Weights of a small transformer language model.
Size: 13 layers, 4 heads of 128, vocabulary 32000.
Training: a variant of Muon for these matrices, 1801M tokens, 13741 steps.
Each number is 200 + 40 x the weight over the matrix's rms, rounded and kept within 0 to 999. Layers, rows and columns count from 0.

# layer 2 MLP up, 1024x512, rms 0.133, rows 428-536, columns 128-191
243,212,146,220,230,228,151,267,177,237,179,232,278,301,221,219,215,227,164,252,179,141,267,264,246,216,185,141,223,152,226,217,173,242,212,186,159,203,206,139,172,211,112,243,228,198,227,156,187,209,119,198,194,209,238,234,273,273,239,188,223,244,255,204
173,166,285,225,267,134,206,251,210,193,219,158,271,271,202,228,187,289,216,158,200,179,235,190,213,239,186,190,267,144,187,153,234,194,179,195,197,188,188,121,245,200,204,196,226,220,166,261,239,154,247,323,167,244,243,206,212,236,166,225,231,245,152,208
137,193,278,169,219,149,198,218,191,159,207,121,193,181,134,254,241,185,215,210,154,150,251,113,116,171,238,191,132,238,156,219,170,237,166,209,188,131,182,222,207,162,177,195,219,167,201,173,236,174,192,225,138,270,179,196,201,192,212,139,155,269,149,175
229,208,196,222,145,224,237,217,212,256,247,132,189,262,173,234,228,146,274,198,157,128,217,105,180,186,262,249,188,114,151,184,207,198,258,251,217,200,221,197,132,166,198,204,215,181,209,218,215,208,172,159,133,209,195,163,205,226,164,98,215,193,225,200
227,226,253,206,211,253,206,172,244,205,209,193,240,176,189,235,184,250,240,205,195,203,195,213,185,155,159,197,198,235,192,196,143,165,89,266,114,198,200,196,192,209,192,173,137,235,199,326,217,170,231,189,198,154,149,188,156,182,270,224,259,186,239,235
169,202,229,208,254,189,187,208,205,202,182,171,183,200,202,239,207,138,200,187,173,272,196,214,175,220,207,133,244,194,233,195,253,101,153,160,280,203,185,167,154,240,202,187,228,164,198,195,188,204,214,240,212,176,212,212,223,204,231,216,213,145,229,259
170,250,235,265,212,222,193,140,178,214,166,150,237,125,193,207,220,216,200,204,200,231,116,187,194,244,174,288,226,101,239,292,211,224,226,205,204,179,244,229,217,163,168,189,173,157,250,190,240,123,256,208,196,119,211,213,277,136,153,158,217,167,150,271
217,240,197,199,278,190,238,226,224,166,237,257,191,196,233,230,176,252,224,155,216,265,180,208,151,223,200,176,184,219,207,180,162,168,208,284,212,171,272,208,206,171,161,234,203,191,137,200,277,174,133,224,188,182,206,173,169,115,188,180,221,222,227,261
193,263,233,278,234,137,173,127,192,219,146,245,237,200,195,190,277,190,169,200,193,157,234,173,181,225,237,230,223,270,142,216,227,156,178,235,184,159,196,209,117,244,174,127,146,168,237,210,129,230,211,263,283,178,169,194,115,125,214,263,184,144,170,162
172,176,218,221,201,251,172,192,203,271,177,222,301,169,195,199,197,240,210,153,204,177,173,235,146,197,228,204,258,199,196,184,218,241,220,300,220,205,185,188,145,152,273,121,103,201,185,184,216,179,225,184,246,165,300,246,183,231,210,277,260,213,180,196
174,193,151,202,187,188,195,203,241,216,206,172,249,152,187,246,203,254,225,183,122,247,112,153,146,216,318,238,206,200,187,144,223,237,152,233,174,90,125,170,233,207,173,210,219,269,163,222,197,200,212,274,182,143,171,163,215,180,238,176,206,193,205,226
250,196,231,205,198,172,218,182,211,177,246,193,161,224,242,300,184,193,123,173,226,210,215,227,141,192,221,250,255,229,151,205,196,254,138,244,207,170,191,195,196,217,217,107,180,241,154,164,257,194,172,137,211,173,179,212,250,130,167,191,190,247,216,193
186,302,202,145,124,180,226,189,258,176,130,136,227,232,120,261,182,174,166,147,164,259,245,279,261,221,183,180,187,144,180,219,197,246,301,181,238,148,200,196,263,215,224,201,206,193,245,184,270,200,163,260,165,166,192,236,196,240,152,232,144,171,197,143
216,170,199,196,212,160,165,203,157,168,257,161,168,228,173,149,200,237,140,218,141,217,190,231,187,173,250,198,302,222,183,209,256,226,163,180,230,300,263,186,210,215,199,251,198,183,128,187,150,158,233,220,182,165,204,240,222,145,172,186,246,213,221,279
207,162,162,166,231,289,236,205,173,202,251,270,246,152,225,157,179,173,210,193,193,163,243,161,187,147,175,159,211,232,217,169,274,264,203,212,199,239,194,163,216,164,194,227,165,158,248,223,230,238,198,188,269,205,158,236,217,223,225,227,191,231,189,243
182,196,243,194,151,246,204,250,181,226,217,143,160,240,180,130,136,227,231,178,164,204,213,243,164,173,196,191,292,68,197,144,227,204,251,184,226,211,205,255,177,207,215,162,239,189,92,134,230,314,196,176,153,202,156,269,221,219,154,206,172,221,143,248
220,280,151,224,192,101,233,235,210,186,217,184,168,193,297,255,185,261,173,227,140,195,127,239,217,156,222,157,207,221,260,261,269,220,151,155,237,201,234,199,224,237,178,156,173,176,209,223,164,147,195,168,185,261,122,78,156,171,199,224,211,205,131,162
209,208,140,172,120,223,166,228,186,118,158,234,166,182,172,165,174,226,174,143,187,166,190,202,212,142,152,186,260,128,212,242,245,228,219,130,160,256,209,214,182,255,220,172,153,171,212,166,185,173,210,215,176,253,257,214,260,229,193,146,175,168,154,184
188,191,226,236,175,194,236,188,226,183,246,171,141,221,245,209,190,208,208,263,150,271,240,206,169,174,312,203,228,200,237,224,165,224,215,268,184,204,166,130,211,221,197,173,151,206,182,187,86,143,170,127,188,287,156,210,203,213,307,193,202,168,170,266
187,252,216,186,169,243,220,297,262,258,203,248,166,168,226,252,191,231,153,202,172,171,227,205,218,243,215,277,255,230,237,230,195,139,279,213,188,164,193,204,95,189,106,235,202,245,193,166,202,230,161,179,282,177,172,132,187,167,200,171,240,191,191,184
286,199,136,265,146,239,243,228,197,202,194,276,254,193,247,226,170,137,171,209,200,228,165,207,230,212,175,158,177,227,221,186,252,225,238,230,157,169,196,159,137,203,239,226,212,166,110,172,218,196,154,241,167,199,307,234,189,184,235,267,196,179,170,238
198,246,214,196,146,139,207,239,123,203,312,186,201,140,152,199,221,155,200,206,325,129,236,164,229,165,186,191,214,236,234,223,220,169,191,201,199,189,234,247,196,187,196,210,190,165,219,225,243,201,71,180,149,201,208,206,161,159,209,218,169,222,211,229
202,170,113,184,195,180,190,137,248,223,148,184,230,221,141,215,169,215,200,150,234,246,211,127,204,239,204,228,246,184,177,179,204,164,158,180,194,237,222,185,203,143,245,196,191,197,140,237,149,228,241,221,291,119,213,107,114,186,206,175,171,123,191,166
163,176,187,118,173,127,283,231,197,149,199,163,184,255,258,238,48,197,240,176,222,269,292,200,237,125,219,161,185,179,254,175,210,179,245,85,164,196,208,219,239,291,113,252,190,215,156,203,235,149,183,270,180,273,192,213,204,181,170,187,198,234,170,230
107,151,216,163,201,193,295,170,191,192,222,224,207,279,229,249,171,254,183,145,209,249,229,247,167,130,185,152,224,119,216,266,179,141,204,229,151,236,235,192,177,104,201,238,216,228,198,262,164,134,243,212,203,180,229,118,174,253,197,176,246,279,249,219
130,236,187,265,210,245,203,235,185,193,223,202,195,202,216,179,236,249,204,195,138,217,170,211,166,247,246,276,237,202,200,242,190,218,162,251,230,227,190,237,156,298,202,266,122,176,198,167,200,237,216,246,138,220,212,141,196,135,224,96,162,279,249,265
187,181,176,217,185,154,169,270,182,165,196,143,169,108,125,209,172,208,251,199,187,211,199,180,201,224,198,243,227,161,239,216,284,168,193,231,230,234,152,197,207,268,223,82,281,190,179,206,154,154,201,164,205,147,222,181,190,253,215,144,182,136,280,188
204,176,206,204,179,252,179,174,299,250,233,194,125,241,136,270,185,188,150,268,210,239,194,164,248,233,152,189,192,192,197,171,225,195,255,196,239,220,155,205,204,198,168,213,203,208,187,232,188,168,219,224,168,156,210,196,229,215,211,170,240,242,131,139
271,204,222,164,267,239,159,195,157,235,179,180,239,219,247,154,233,111,210,196,214,185,82,181,107,229,237,213,248,164,223,224,190,265,243,209,201,254,232,251,171,176,189,174,210,163,133,162,221,217,221,231,209,209,172,175,207,170,170,225,187,262,229,235
275,188,258,230,186,207,290,223,194,148,272,190,120,284,272,225,255,111,97,194,196,157,185,193,200,230,214,186,129,138,200,282,187,239,233,215,207,267,238,281,231,192,291,263,165,206,195,134,220,227,174,213,135,187,232,180,146,182,175,219,232,268,197,141
193,80,110,249,162,227,167,172,175,171,185,263,195,257,203,264,244,205,206,207,159,167,180,258,332,175,188,194,184,179,273,146,263,239,249,157,210,237,203,176,211,273,158,223,191,160,174,195,202,217,154,163,214,202,267,212,127,224,176,256,151,221,153,199
229,124,177,154,246,190,197,178,126,212,198,113,193,234,167,201,207,143,136,227,205,183,238,202,156,193,307,264,172,188,226,223,181,224,190,188,177,247,155,290,231,226,181,238,236,186,150,153,241,106,207,225,190,211,165,148,187,212,214,213,164,222,292,287
203,211,252,168,206,202,185,229,239,243,149,228,239,175,155,229,221,227,147,190,188,220,191,140,214,201,118,249,150,230,135,133,191,137,232,278,207,163,215,202,282,343,204,198,165,203,132,157,207,177,189,122,201,242,226,224,246,165,186,189,172,195,199,187
193,172,210,232,147,195,260,178,276,202,116,202,186,144,212,294,190,208,224,215,211,140,148,176,302,139,249,166,152,202,249,185,173,169,201,224,171,143,202,160,179,170,162,147,196,283,249,214,150,245,194,233,169,190,228,204,242,126,174,211,202,187,239,224
195,212,126,216,303,207,245,157,199,167,236,165,149,163,160,284,225,204,241,233,230,246,179,213,276,202,221,195,221,227,198,188,255,221,202,190,295,223,215,213,213,239,167,195,223,265,259,161,149,217,140,161,206,186,185,162,250,240,174,218,173,196,198,198
218,214,189,217,155,186,161,195,180,263,185,247,195,258,157,177,211,182,191,157,185,188,216,136,228,234,221,188,214,183,168,187,218,138,176,199,159,143,172,229,205,155,265,278,194,289,199,182,257,223,167,250,257,212,138,209,180,161,205,126,228,286,172,205
179,213,146,188,215,152,244,170,179,167,182,222,243,305,195,172,160,167,222,221,289,202,215,185,215,130,181,191,176,182,200,233,211,220,270,129,123,208,204,248,186,177,127,189,184,113,270,175,200,180,229,195,201,170,224,235,151,177,181,211,249,163,151,263
181,177,227,157,193,151,152,169,242,157,218,137,76,244,180,176,198,168,175,156,146,166,190,195,210,197,211,138,223,174,213,178,177,146,195,193,175,197,186,304,207,194,157,183,156,276,230,176,246,163,212,224,212,127,288,241,225,190,191,165,183,249,236,112
190,177,254,199,198,239,153,182,163,131,236,253,271,256,149,151,206,193,172,161,123,168,190,258,176,205,178,208,175,227,146,167,243,165,184,121,174,190,227,308,175,243,263,158,179,222,239,190,229,214,312,163,179,240,165,215,242,212,226,207,194,235,79,214
244,277,129,185,159,211,181,97,214,185,201,205,169,205,117,243,250,218,283,211,203,198,224,186,190,209,230,194,189,157,224,169,165,174,128,277,213,214,206,156,166,264,217,217,186,220,131,162,180,248,200,220,106,214,223,241,172,127,225,141,234,106,252,160
217,208,175,221,284,192,211,241,178,244,158,193,221,265,181,216,204,167,255,161,207,163,202,176,251,212,174,174,238,216,155,180,197,191,229,193,214,100,171,254,181,239,226,152,286,161,201,244,170,202,294,149,175,234,233,146,174,155,184,126,261,258,208,220
113,152,187,210,220,200,309,144,174,143,149,216,258,171,229,147,224,180,187,236,127,232,188,158,193,215,227,248,227,156,207,230,202,139,224,222,194,172,213,225,269,154,232,182,195,193,193,217,158,168,253,271,215,149,225,123,202,173,220,189,194,176,141,185
204,187,177,150,172,223,193,170,195,181,180,168,226,253,271,226,110,174,189,160,206,195,163,229,199,199,169,227,162,195,156,184,163,112,232,138,185,179,172,190,206,234,192,161,234,215,217,215,216,229,135,206,209,191,229,197,200,281,233,209,219,175,236,195
147,186,193,196,186,144,195,239,208,255,165,220,172,218,124,221,181,220,160,208,226,262,230,173,238,216,207,245,252,151,215,210,176,183,168,190,253,208,290,193,161,198,198,286,211,183,211,230,126,213,173,198,226,195,148,167,173,180,231,137,181,255,239,236
178,210,141,138,191,189,224,201,137,190,249,190,222,184,244,215,129,205,214,211,143,197,219,238,192,213,207,143,204,135,215,103,226,204,144,182,212,244,197,215,317,215,250,265,189,167,259,185,270,227,276,238,195,258,189,224,172,257,197,292,226,201,214,257
201,170,195,156,231,243,242,288,196,124,179,177,156,246,146,166,217,243,241,222,161,128,224,157,195,251,140,241,203,199,153,122,302,222,219,103,281,210,151,190,101,191,220,188,217,172,218,223,200,164,215,220,188,213,149,246,314,167,165,233,265,173,222,220
187,170,206,226,205,189,268,142,184,254,234,206,258,197,168,134,230,163,191,249,237,196,295,180,178,202,121,146,273,225,255,201,248,206,243,186,222,208,156,199,156,189,174,207,145,203,89,216,222,233,155,116,245,214,150,208,163,210,237,266,181,212,131,115
201,226,215,159,216,184,203,237,153,202,256,147,206,220,174,195,209,190,172,155,137,201,233,187,201,182,126,193,206,186,146,161,203,209,212,218,211,229,150,193,212,221,231,158,233,200,212,169,156,218,259,224,222,241,232,135,195,183,179,256,200,134,231,201
185,246,152,178,135,258,171,206,226,205,128,281,121,150,226,168,267,277,131,253,208,202,249,155,146,202,211,160,218,211,220,225,183,221,163,212,233,238,288,225,194,222,256,154,215,198,97,213,199,187,209,187,207,198,142,143,156,209,183,138,262,249,131,231
210,148,237,221,170,133,224,165,203,282,247,193,233,191,161,237,219,281,162,229,239,134,123,232,198,218,249,145,197,128,182,235,123,152,183,210,177,229,228,280,161,177,198,190,209,194,286,229,194,126,246,202,245,171,245,182,169,196,163,195,136,148,199,217
256,262,256,290,218,137,163,230,203,221,193,192,196,211,183,254,166,222,223,192,244,184,252,169,216,291,161,168,184,231,179,253,240,223,173,238,215,214,233,160,209,243,176,218,215,226,209,242,185,190,191,231,278,154,179,192,177,167,231,200,277,215,181,169
228,223,220,172,206,222,230,245,181,149,208,211,253,223,154,240,197,195,237,123,257,191,173,205,157,219,208,191,255,182,215,218,183,248,229,151,158,224,228,153,201,224,180,220,137,198,214,280,195,170,217,160,229,126,255,222,156,166,153,262,173,193,225,242
215,234,197,271,204,225,238,195,164,165,177,213,198,229,127,123,152,186,242,244,235,254,218,227,205,123,185,262,183,185,228,165,129,265,209,166,272,192,205,137,251,134,235,162,233,163,229,210,183,162,223,190,232,178,231,193,253,200,145,117,221,232,168,279
209,107,259,261,169,184,146,165,192,108,187,179,155,258,122,200,200,164,244,211,176,183,187,195,160,173,199,187,190,220,151,121,191,191,192,227,222,219,258,230,247,234,209,229,130,124,178,208,212,224,248,175,267,224,246,212,204,176,226,186,229,230,231,191
194,199,164,176,199,275,267,167,117,180,238,174,232,216,262,184,222,138,154,182,205,256,202,200,184,188,199,156,258,200,250,225,218,191,193,217,132,191,204,227,165,199,165,199,227,178,238,216,229,250,160,214,195,165,201,162,162,159,138,197,151,164,136,221
189,201,267,147,192,194,211,292,163,177,216,99,225,217,181,172,143,148,184,186,146,262,175,210,227,156,202,300,191,191,221,245,230,191,222,232,198,194,137,209,214,231,251,217,210,165,162,186,190,231,233,185,297,146,249,164,211,215,268,217,122,219,197,205
169,201,241,199,219,200,186,250,212,231,261,233,162,167,187,177,211,115,232,234,184,268,217,227,170,180,238,154,198,201,238,186,195,245,211,202,175,213,184,225,194,181,218,147,191,238,220,206,146,223,233,248,204,273,175,116,159,216,232,196,211,194,197,147
204,226,214,217,156,240,167,244,187,219,197,277,199,233,209,288,191,192,172,212,173,196,176,241,201,168,180,138,164,167,148,180,226,223,216,235,157,185,220,212,269,124,222,234,219,131,179,185,172,167,215,192,230,223,218,277,224,208,251,212,278,221,201,163
178,172,144,219,145,168,182,102,233,268,210,200,167,175,255,177,275,179,177,279,155,252,216,184,173,209,213,165,207,190,191,224,195,184,194,163,277,208,200,231,231,236,250,232,284,122,160,130,88,238,293,213,186,244,253,248,274,172,206,173,173,210,156,241
196,219,218,248,207,224,148,113,127,193,192,159,188,173,172,188,190,179,182,138,173,226,162,154,267,247,234,196,167,196,161,158,246,209,172,243,178,195,152,239,250,201,242,227,254,198,203,219,198,237,234,169,235,145,211,226,197,178,255,174,219,229,235,220
247,271,105,191,187,202,131,271,165,203,186,176,233,186,155,331,224,197,152,210,126,179,165,238,219,191,214,225,184,158,191,186,184,220,167,214,171,201,195,174,220,214,184,207,229,213,160,105,221,231,213,192,225,203,211,228,175,279,227,201,238,169,228,181
211,189,195,229,231,156,166,220,215,162,217,200,177,242,241,186,170,231,280,198,162,273,227,221,192,211,244,207,203,230,203,172,198,191,181,203,169,245,179,239,258,110,220,168,227,205,160,157,222,157,253,289,177,220,206,219,257,188,211,247,180,259,126,220
235,110,268,193,285,230,121,167,257,210,235,180,161,197,146,171,234,209,157,212,195,227,158,168,160,193,256,177,255,183,274,241,158,142,222,154,197,177,209,182,212,117,176,247,169,224,158,195,205,179,188,221,206,189,160,193,220,220,105,240,194,216,212,167
165,269,124,170,168,225,203,215,163,215,258,217,214,188,259,212,261,176,205,182,240,164,233,213,241,154,211,206,241,160,195,216,210,217,222,168,229,215,249,150,222,266,145,150,202,212,140,200,229,198,263,128,245,196,124,182,166,232,244,212,283,186,199,176
198,153,271,211,275,201,254,251,216,122,184,146,202,235,125,187,137,222,172,160,161,196,216,210,192,173,144,293,193,175,156,125,178,222,167,218,198,175,218,244,195,244,202,266,193,188,192,220,171,217,270,145,145,258,185,192,228,206,183,158,174,189,173,154
208,238,222,215,193,176,172,172,213,227,165,150,212,166,268,186,212,224,193,199,154,234,206,139,260,277,276,176,191,139,231,234,237,150,271,198,272,245,224,191,130,194,217,207,160,194,184,231,143,121,235,236,295,176,250,190,186,222,248,157,228,260,195,232
267,165,181,299,195,172,205,217,176,271,220,183,226,213,195,202,213,170,208,245,192,241,241,175,207,179,198,192,219,148,183,192,229,237,224,237,191,199,192,148,202,189,173,212,183,211,232,162,203,283,267,225,150,167,206,242,224,190,191,192,204,219,251,225
140,187,236,225,252,177,224,201,210,194,174,286,194,244,187,233,149,226,270,266,247,249,191,231,212,188,208,155,211,229,236,208,249,239,211,213,201,187,200,225,225,163,139,262,161,169,209,206,106,210,180,208,197,224,180,143,196,181,224,214,135,148,177,136
207,250,180,259,192,225,222,164,230,211,190,254,166,194,212,274,151,192,225,210,210,182,201,188,162,257,197,161,183,77,190,229,166,157,170,208,186,232,236,222,216,186,119,235,266,197,211,211,227,177,242,218,232,186,284,252,252,198,177,210,223,177,187,201
153,183,255,187,280,194,242,209,152,136,200,234,181,191,223,112,193,155,199,230,172,217,216,224,172,189,176,146,212,249,151,205,222,240,192,177,191,205,177,195,219,232,260,220,164,230,151,152,229,229,224,168,123,254,229,169,182,264,255,134,158,164,128,119
253,277,184,258,205,150,232,173,146,144,265,202,123,101,115,159,139,185,203,186,198,212,235,197,186,205,239,88,140,197,125,156,155,258,231,259,257,175,130,228,210,252,184,217,189,251,163,252,201,131,177,159,186,298,141,220,204,160,202,223,213,218,220,249
208,191,225,276,156,159,196,134,214,176,175,183,207,168,201,220,153,228,233,186,187,130,221,170,154,122,306,254,197,177,180,264,228,166,238,135,155,158,235,101,230,204,180,247,197,169,277,224,292,247,213,238,138,123,268,220,221,226,183,165,192,157,200,219
197,284,259,194,221,169,281,157,194,192,192,163,102,209,176,224,137,231,141,208,146,132,195,201,243,167,170,163,141,138,247,123,148,204,142,210,305,220,236,140,135,199,102,247,133,222,195,195,186,284,174,251,202,191,204,188,234,192,208,187,191,232,166,213
260,138,90,172,203,207,133,234,219,108,208,152,248,209,170,246,243,258,196,207,179,261,203,255,197,209,215,276,200,172,223,201,148,245,207,132,200,183,193,246,112,233,186,206,200,258,202,164,133,221,196,78,231,125,162,202,214,187,62,207,206,192,216,217
266,187,201,100,207,196,247,219,226,148,203,220,238,220,219,160,281,212,231,200,230,218,247,209,214,180,183,195,221,249,172,190,158,251,186,313,193,229,256,216,155,169,248,198,185,221,188,284,166,241,220,223,181,224,162,233,219,151,159,203,245,148,273,179
282,178,186,164,202,167,229,138,115,253,187,202,284,206,215,272,245,216,249,168,183,185,250,172,159,150,250,240,242,204,232,209,203,155,172,256,167,162,220,236,226,208,199,272,139,198,213,183,153,224,224,180,195,272,236,181,137,198,156,242,161,149,174,333
226,182,214,225,189,238,203,205,216,193,198,204,174,259,238,158,120,214,161,239,180,220,179,246,168,214,214,173,125,130,86,202,146,246,190,182,154,158,254,207,238,198,259,169,218,269,195,273,203,207,173,193,126,249,159,290,181,221,203,230,194,202,245,253
238,253,192,222,159,180,190,149,183,199,262,208,181,232,147,248,214,152,108,176,226,159,174,159,174,136,238,172,137,162,213,202,169,174,169,212,108,182,224,221,157,223,214,230,209,243,243,189,138,183,261,116,221,165,244,241,224,157,187,165,153,192,201,214
231,269,166,284,182,196,215,230,243,197,162,207,235,222,226,231,167,271,252,205,269,216,212,142,210,241,238,178,239,196,227,159,226,237,173,173,240,248,191,193,198,153,224,178,174,225,211,147,219,185,229,231,211,176,220,219,190,208,213,247,108,137,157,172
199,189,225,219,228,305,211,237,140,205,180,200,232,151,186,228,208,237,261,283,183,190,178,190,217,249,152,204,227,205,225,152,239,152,237,248,290,226,230,150,243,155,167,184,219,192,185,143,189,185,187,206,302,224,172,194,164,202,181,168,178,207,150,182
190,228,189,204,218,269,211,255,196,151,251,205,155,247,192,232,206,245,160,200,144,218,226,193,213,95,218,214,176,205,172,208,155,174,124,186,199,231,236,278,145,243,96,186,238,179,122,219,234,180,199,220,161,213,202,148,148,245,207,109,171,200,230,149
160,185,187,223,184,141,198,200,235,170,146,235,214,233,146,208,273,212,201,196,242,212,113,172,219,287,249,163,187,276,247,197,203,234,206,136,141,171,161,224,276,186,229,213,132,199,240,248,170,292,137,256,141,207,243,280,216,183,161,207,182,200,218,215
135,169,240,255,163,243,203,182,159,308,199,179,155,202,204,164,237,247,185,198,208,170,156,204,237,184,202,186,235,260,153,187,176,184,138,203,162,237,293,236,185,278,196,172,197,174,169,177,238,110,226,190,212,214,211,130,229,207,188,170,214,176,220,203
187,162,226,215,194,243,249,215,186,235,258,212,168,239,182,216,199,289,156,192,127,207,196,195,207,172,153,227,309,226,146,171,164,184,188,134,191,185,224,274,168,245,232,179,179,226,187,216,285,170,236,228,165,257,179,221,217,138,191,199,222,151,227,211
166,203,244,211,286,128,220,199,200,177,194,213,218,226,262,247,233,169,223,225,161,207,171,214,216,216,167,189,203,189,186,237,237,237,221,180,267,161,142,220,217,249,152,203,163,191,229,185,156,197,231,170,234,198,259,190,321,217,252,150,263,255,174,134
194,193,217,142,191,172,189,228,152,160,235,151,198,222,161,171,169,236,218,173,210,218,159,315,184,223,184,254,197,210,241,157,209,156,166,288,167,168,156,193,204,160,157,123,170,62,229,177,159,149,198,158,231,221,253,231,191,202,205,229,227,179,207,194
210,185,225,199,239,180,197,159,187,119,183,255,117,205,268,191,306,176,155,184,207,172,278,186,227,180,231,172,144,224,228,189,174,237,156,240,208,206,229,233,217,235,262,195,193,221,223,270,192,191,183,220,184,199,222,202,146,204,218,263,181,150,272,225
158,114,213,152,212,309,214,146,213,150,148,232,216,196,138,176,244,253,180,202,159,217,258,174,216,229,197,216,229,231,295,147,276,123,121,194,187,197,221,172,300,241,298,136,197,107,236,233,216,191,195,185,161,175,289,218,231,176,242,204,172,133,235,199
217,221,232,239,182,178,221,178,240,156,193,176,274,164,136,213,237,255,202,205,258,139,227,231,243,221,199,172,215,199,235,208,271,109,141,202,238,208,201,274,153,146,235,249,190,239,136,171,209,131,170,144,228,154,229,178,156,218,126,191,174,217,248,147
188,197,211,196,135,180,210,139,222,193,238,193,236,226,226,201,223,192,283,249,160,170,222,187,142,193,225,122,204,229,157,224,169,206,238,217,203,175,279,203,283,235,178,228,190,191,259,160,244,215,279,201,185,250,193,249,158,152,204,260,145,169,240,202
157,197,156,220,235,234,147,240,222,204,219,221,182,159,205,257,143,245,202,196,196,200,272,263,293,174,185,148,193,198,216,190,170,257,218,265,197,139,197,199,136,218,161,265,125,79,235,197,131,175,234,204,200,150,213,189,251,166,253,237,113,223,150,150
107,228,178,179,183,203,240,195,207,254,183,224,196,187,210,227,207,194,182,245,180,191,191,198,167,162,182,204,172,138,203,163,219,240,181,187,223,216,218,137,235,209,295,219,192,215,243,165,223,266,165,217,207,270,160,173,231,257,270,218,229,270,188,203
195,241,206,204,190,130,240,231,189,127,193,237,191,171,150,256,175,174,156,213,142,216,220,204,171,175,213,141,242,158,274,176,277,116,211,238,262,184,251,211,135,251,166,147,204,248,171,198,170,227,124,199,149,172,236,147,176,215,191,166,163,122,246,251
171,193,163,196,150,142,174,174,194,155,267,170,211,164,248,169,202,178,88,160,164,209,183,143,152,188,199,192,206,182,253,189,246,195,221,204,198,143,257,226,140,218,232,242,244,203,193,195,182,254,234,230,173,195,183,227,230,174,246,229,300,228,149,220
295,172,184,192,193,179,204,182,217,151,207,217,195,175,158,228,241,206,237,192,269,225,196,120,188,178,212,119,253,172,177,195,235,171,182,217,172,228,182,155,166,232,144,222,230,227,215,223,236,220,268,262,207,157,186,250,214,256,218,158,211,155,254,226
214,226,183,212,203,226,220,306,194,259,182,246,192,190,249,199,263,157,132,224,200,200,204,287,245,252,225,215,152,177,165,194,270,95,220,238,156,165,221,152,163,199,141,229,131,154,148,307,183,213,244,163,241,189,258,170,214,164,257,251,198,271,170,147
295,155,200,208,199,172,170,177,201,174,196,158,208,180,274,265,165,158,185,279,153,162,190,218,185,165,182,216,153,198,203,238,240,262,102,154,203,222,197,236,185,257,207,169,178,234,219,181,207,221,191,205,191,155,246,200,176,170,177,246,218,259,291,203
178,140,125,221,188,173,238,170,212,192,183,235,194,248,222,221,140,193,278,228,143,156,280,179,211,149,147,250,244,200,262,178,245,216,190,205,230,221,241,189,174,227,199,123,146,194,233,246,195,258,237,148,214,176,227,232,222,140,167,226,190,181,171,279
224,214,184,160,180,104,201,200,221,248,271,137,179,167,142,203,244,191,193,245,179,156,251,183,244,228,289,185,136,150,212,237,297,157,167,137,207,165,257,251,156,227,169,173,224,265,205,204,167,292,224,195,175,185,205,192,201,143,224,170,213,208,180,260
176,240,222,204,195,177,211,175,206,206,199,161,177,251,221,201,166,198,213,249,230,169,278,193,212,134,217,247,206,203,196,206,170,119,250,228,194,224,212,235,182,162,260,216,230,250,222,231,223,145,198,173,228,173,222,214,206,212,149,230,175,224,162,150
258,180,180,168,162,244,186,171,170,217,188,136,218,246,190,192,149,136,153,203,189,168,246,154,181,122,190,242,211,182,299,172,162,189,209,250,224,138,218,203,161,144,192,234,174,267,234,142,202,257,207,200,292,206,222,198,220,243,196,168,147,226,206,234
269,204,180,208,246,167,163,211,145,147,189,228,230,220,195,231,170,224,137,207,165,187,288,251,186,207,233,199,232,239,207,206,258,202,178,231,211,210,211,186,161,164,220,223,198,262,216,140,170,216,219,212,235,165,171,259,208,256,135,154,192,277,148,268
238,249,248,176,286,186,178,186,194,238,243,214,195,249,161,180,214,278,230,274,235,103,261,209,168,231,199,135,188,245,201,138,239,158,247,168,254,215,192,264,191,249,222,157,175,180,248,219,200,131,167,217,244,211,173,165,209,263,286,207,147,241,164,193
248,144,168,194,225,217,230,205,222,208,264,227,176,249,227,251,264,204,199,197,203,247,227,199,231,170,187,149,211,143,215,172,182,200,249,199,164,200,186,84,168,162,210,193,229,201,269,161,140,193,238,183,169,149,159,182,174,147,188,206,261,244,251,176
201,190,211,193,209,198,237,211,234,198,120,250,159,157,194,262,163,252,178,166,286,260,148,234,136,170,165,193,162,208,175,163,172,241,196,154,274,129,201,218,147,214,224,195,138,174,183,173,188,208,147,222,258,227,205,158,230,197,157,199,254,177,220,177
184,231,168,214,224,195,222,215,179,202,125,175,231,128,250,245,169,224,239,182,190,207,261,268,175,161,150,207,248,213,264,162,172,175,169,236,196,147,172,224,136,241,165,308,183,186,271,207,222,214,216,247,239,194,306,281,202,126,243,209,193,206,186,191
179,184,182,221,215,255,162,284,213,262,101,128,94,287,198,177,228,206,211,260,202,197,182,223,267,157,211,251,234,189,205,163,305,199,219,144,193,228,175,183,186,309,200,157,234,154,216,208,140,216,165,241,197,128,207,84,244,195,210,144,157,195,152,216
224,111,305,261,184,166,177,100,234,176,252,169,188,153,278,248,162,182,194,248,168,208,185,228,176,229,186,172,121,179,181,132,219,202,228,277,157,203,209,188,186,176,188,195,156,276,207,233,212,203,169,70,208,138,211,214,235,176,177,177,239,236,192,162
200,254,260,165,255,262,181,242,204,175,203,263,125,181,150,269,199,272,249,208,234,218,236,261,128,196,217,183,145,212,241,209,135,193,188,151,188,162,203,167,208,200,209,239,274,216,224,218,240,231,120,243,228,212,206,239,143,182,228,217,251,234,169,198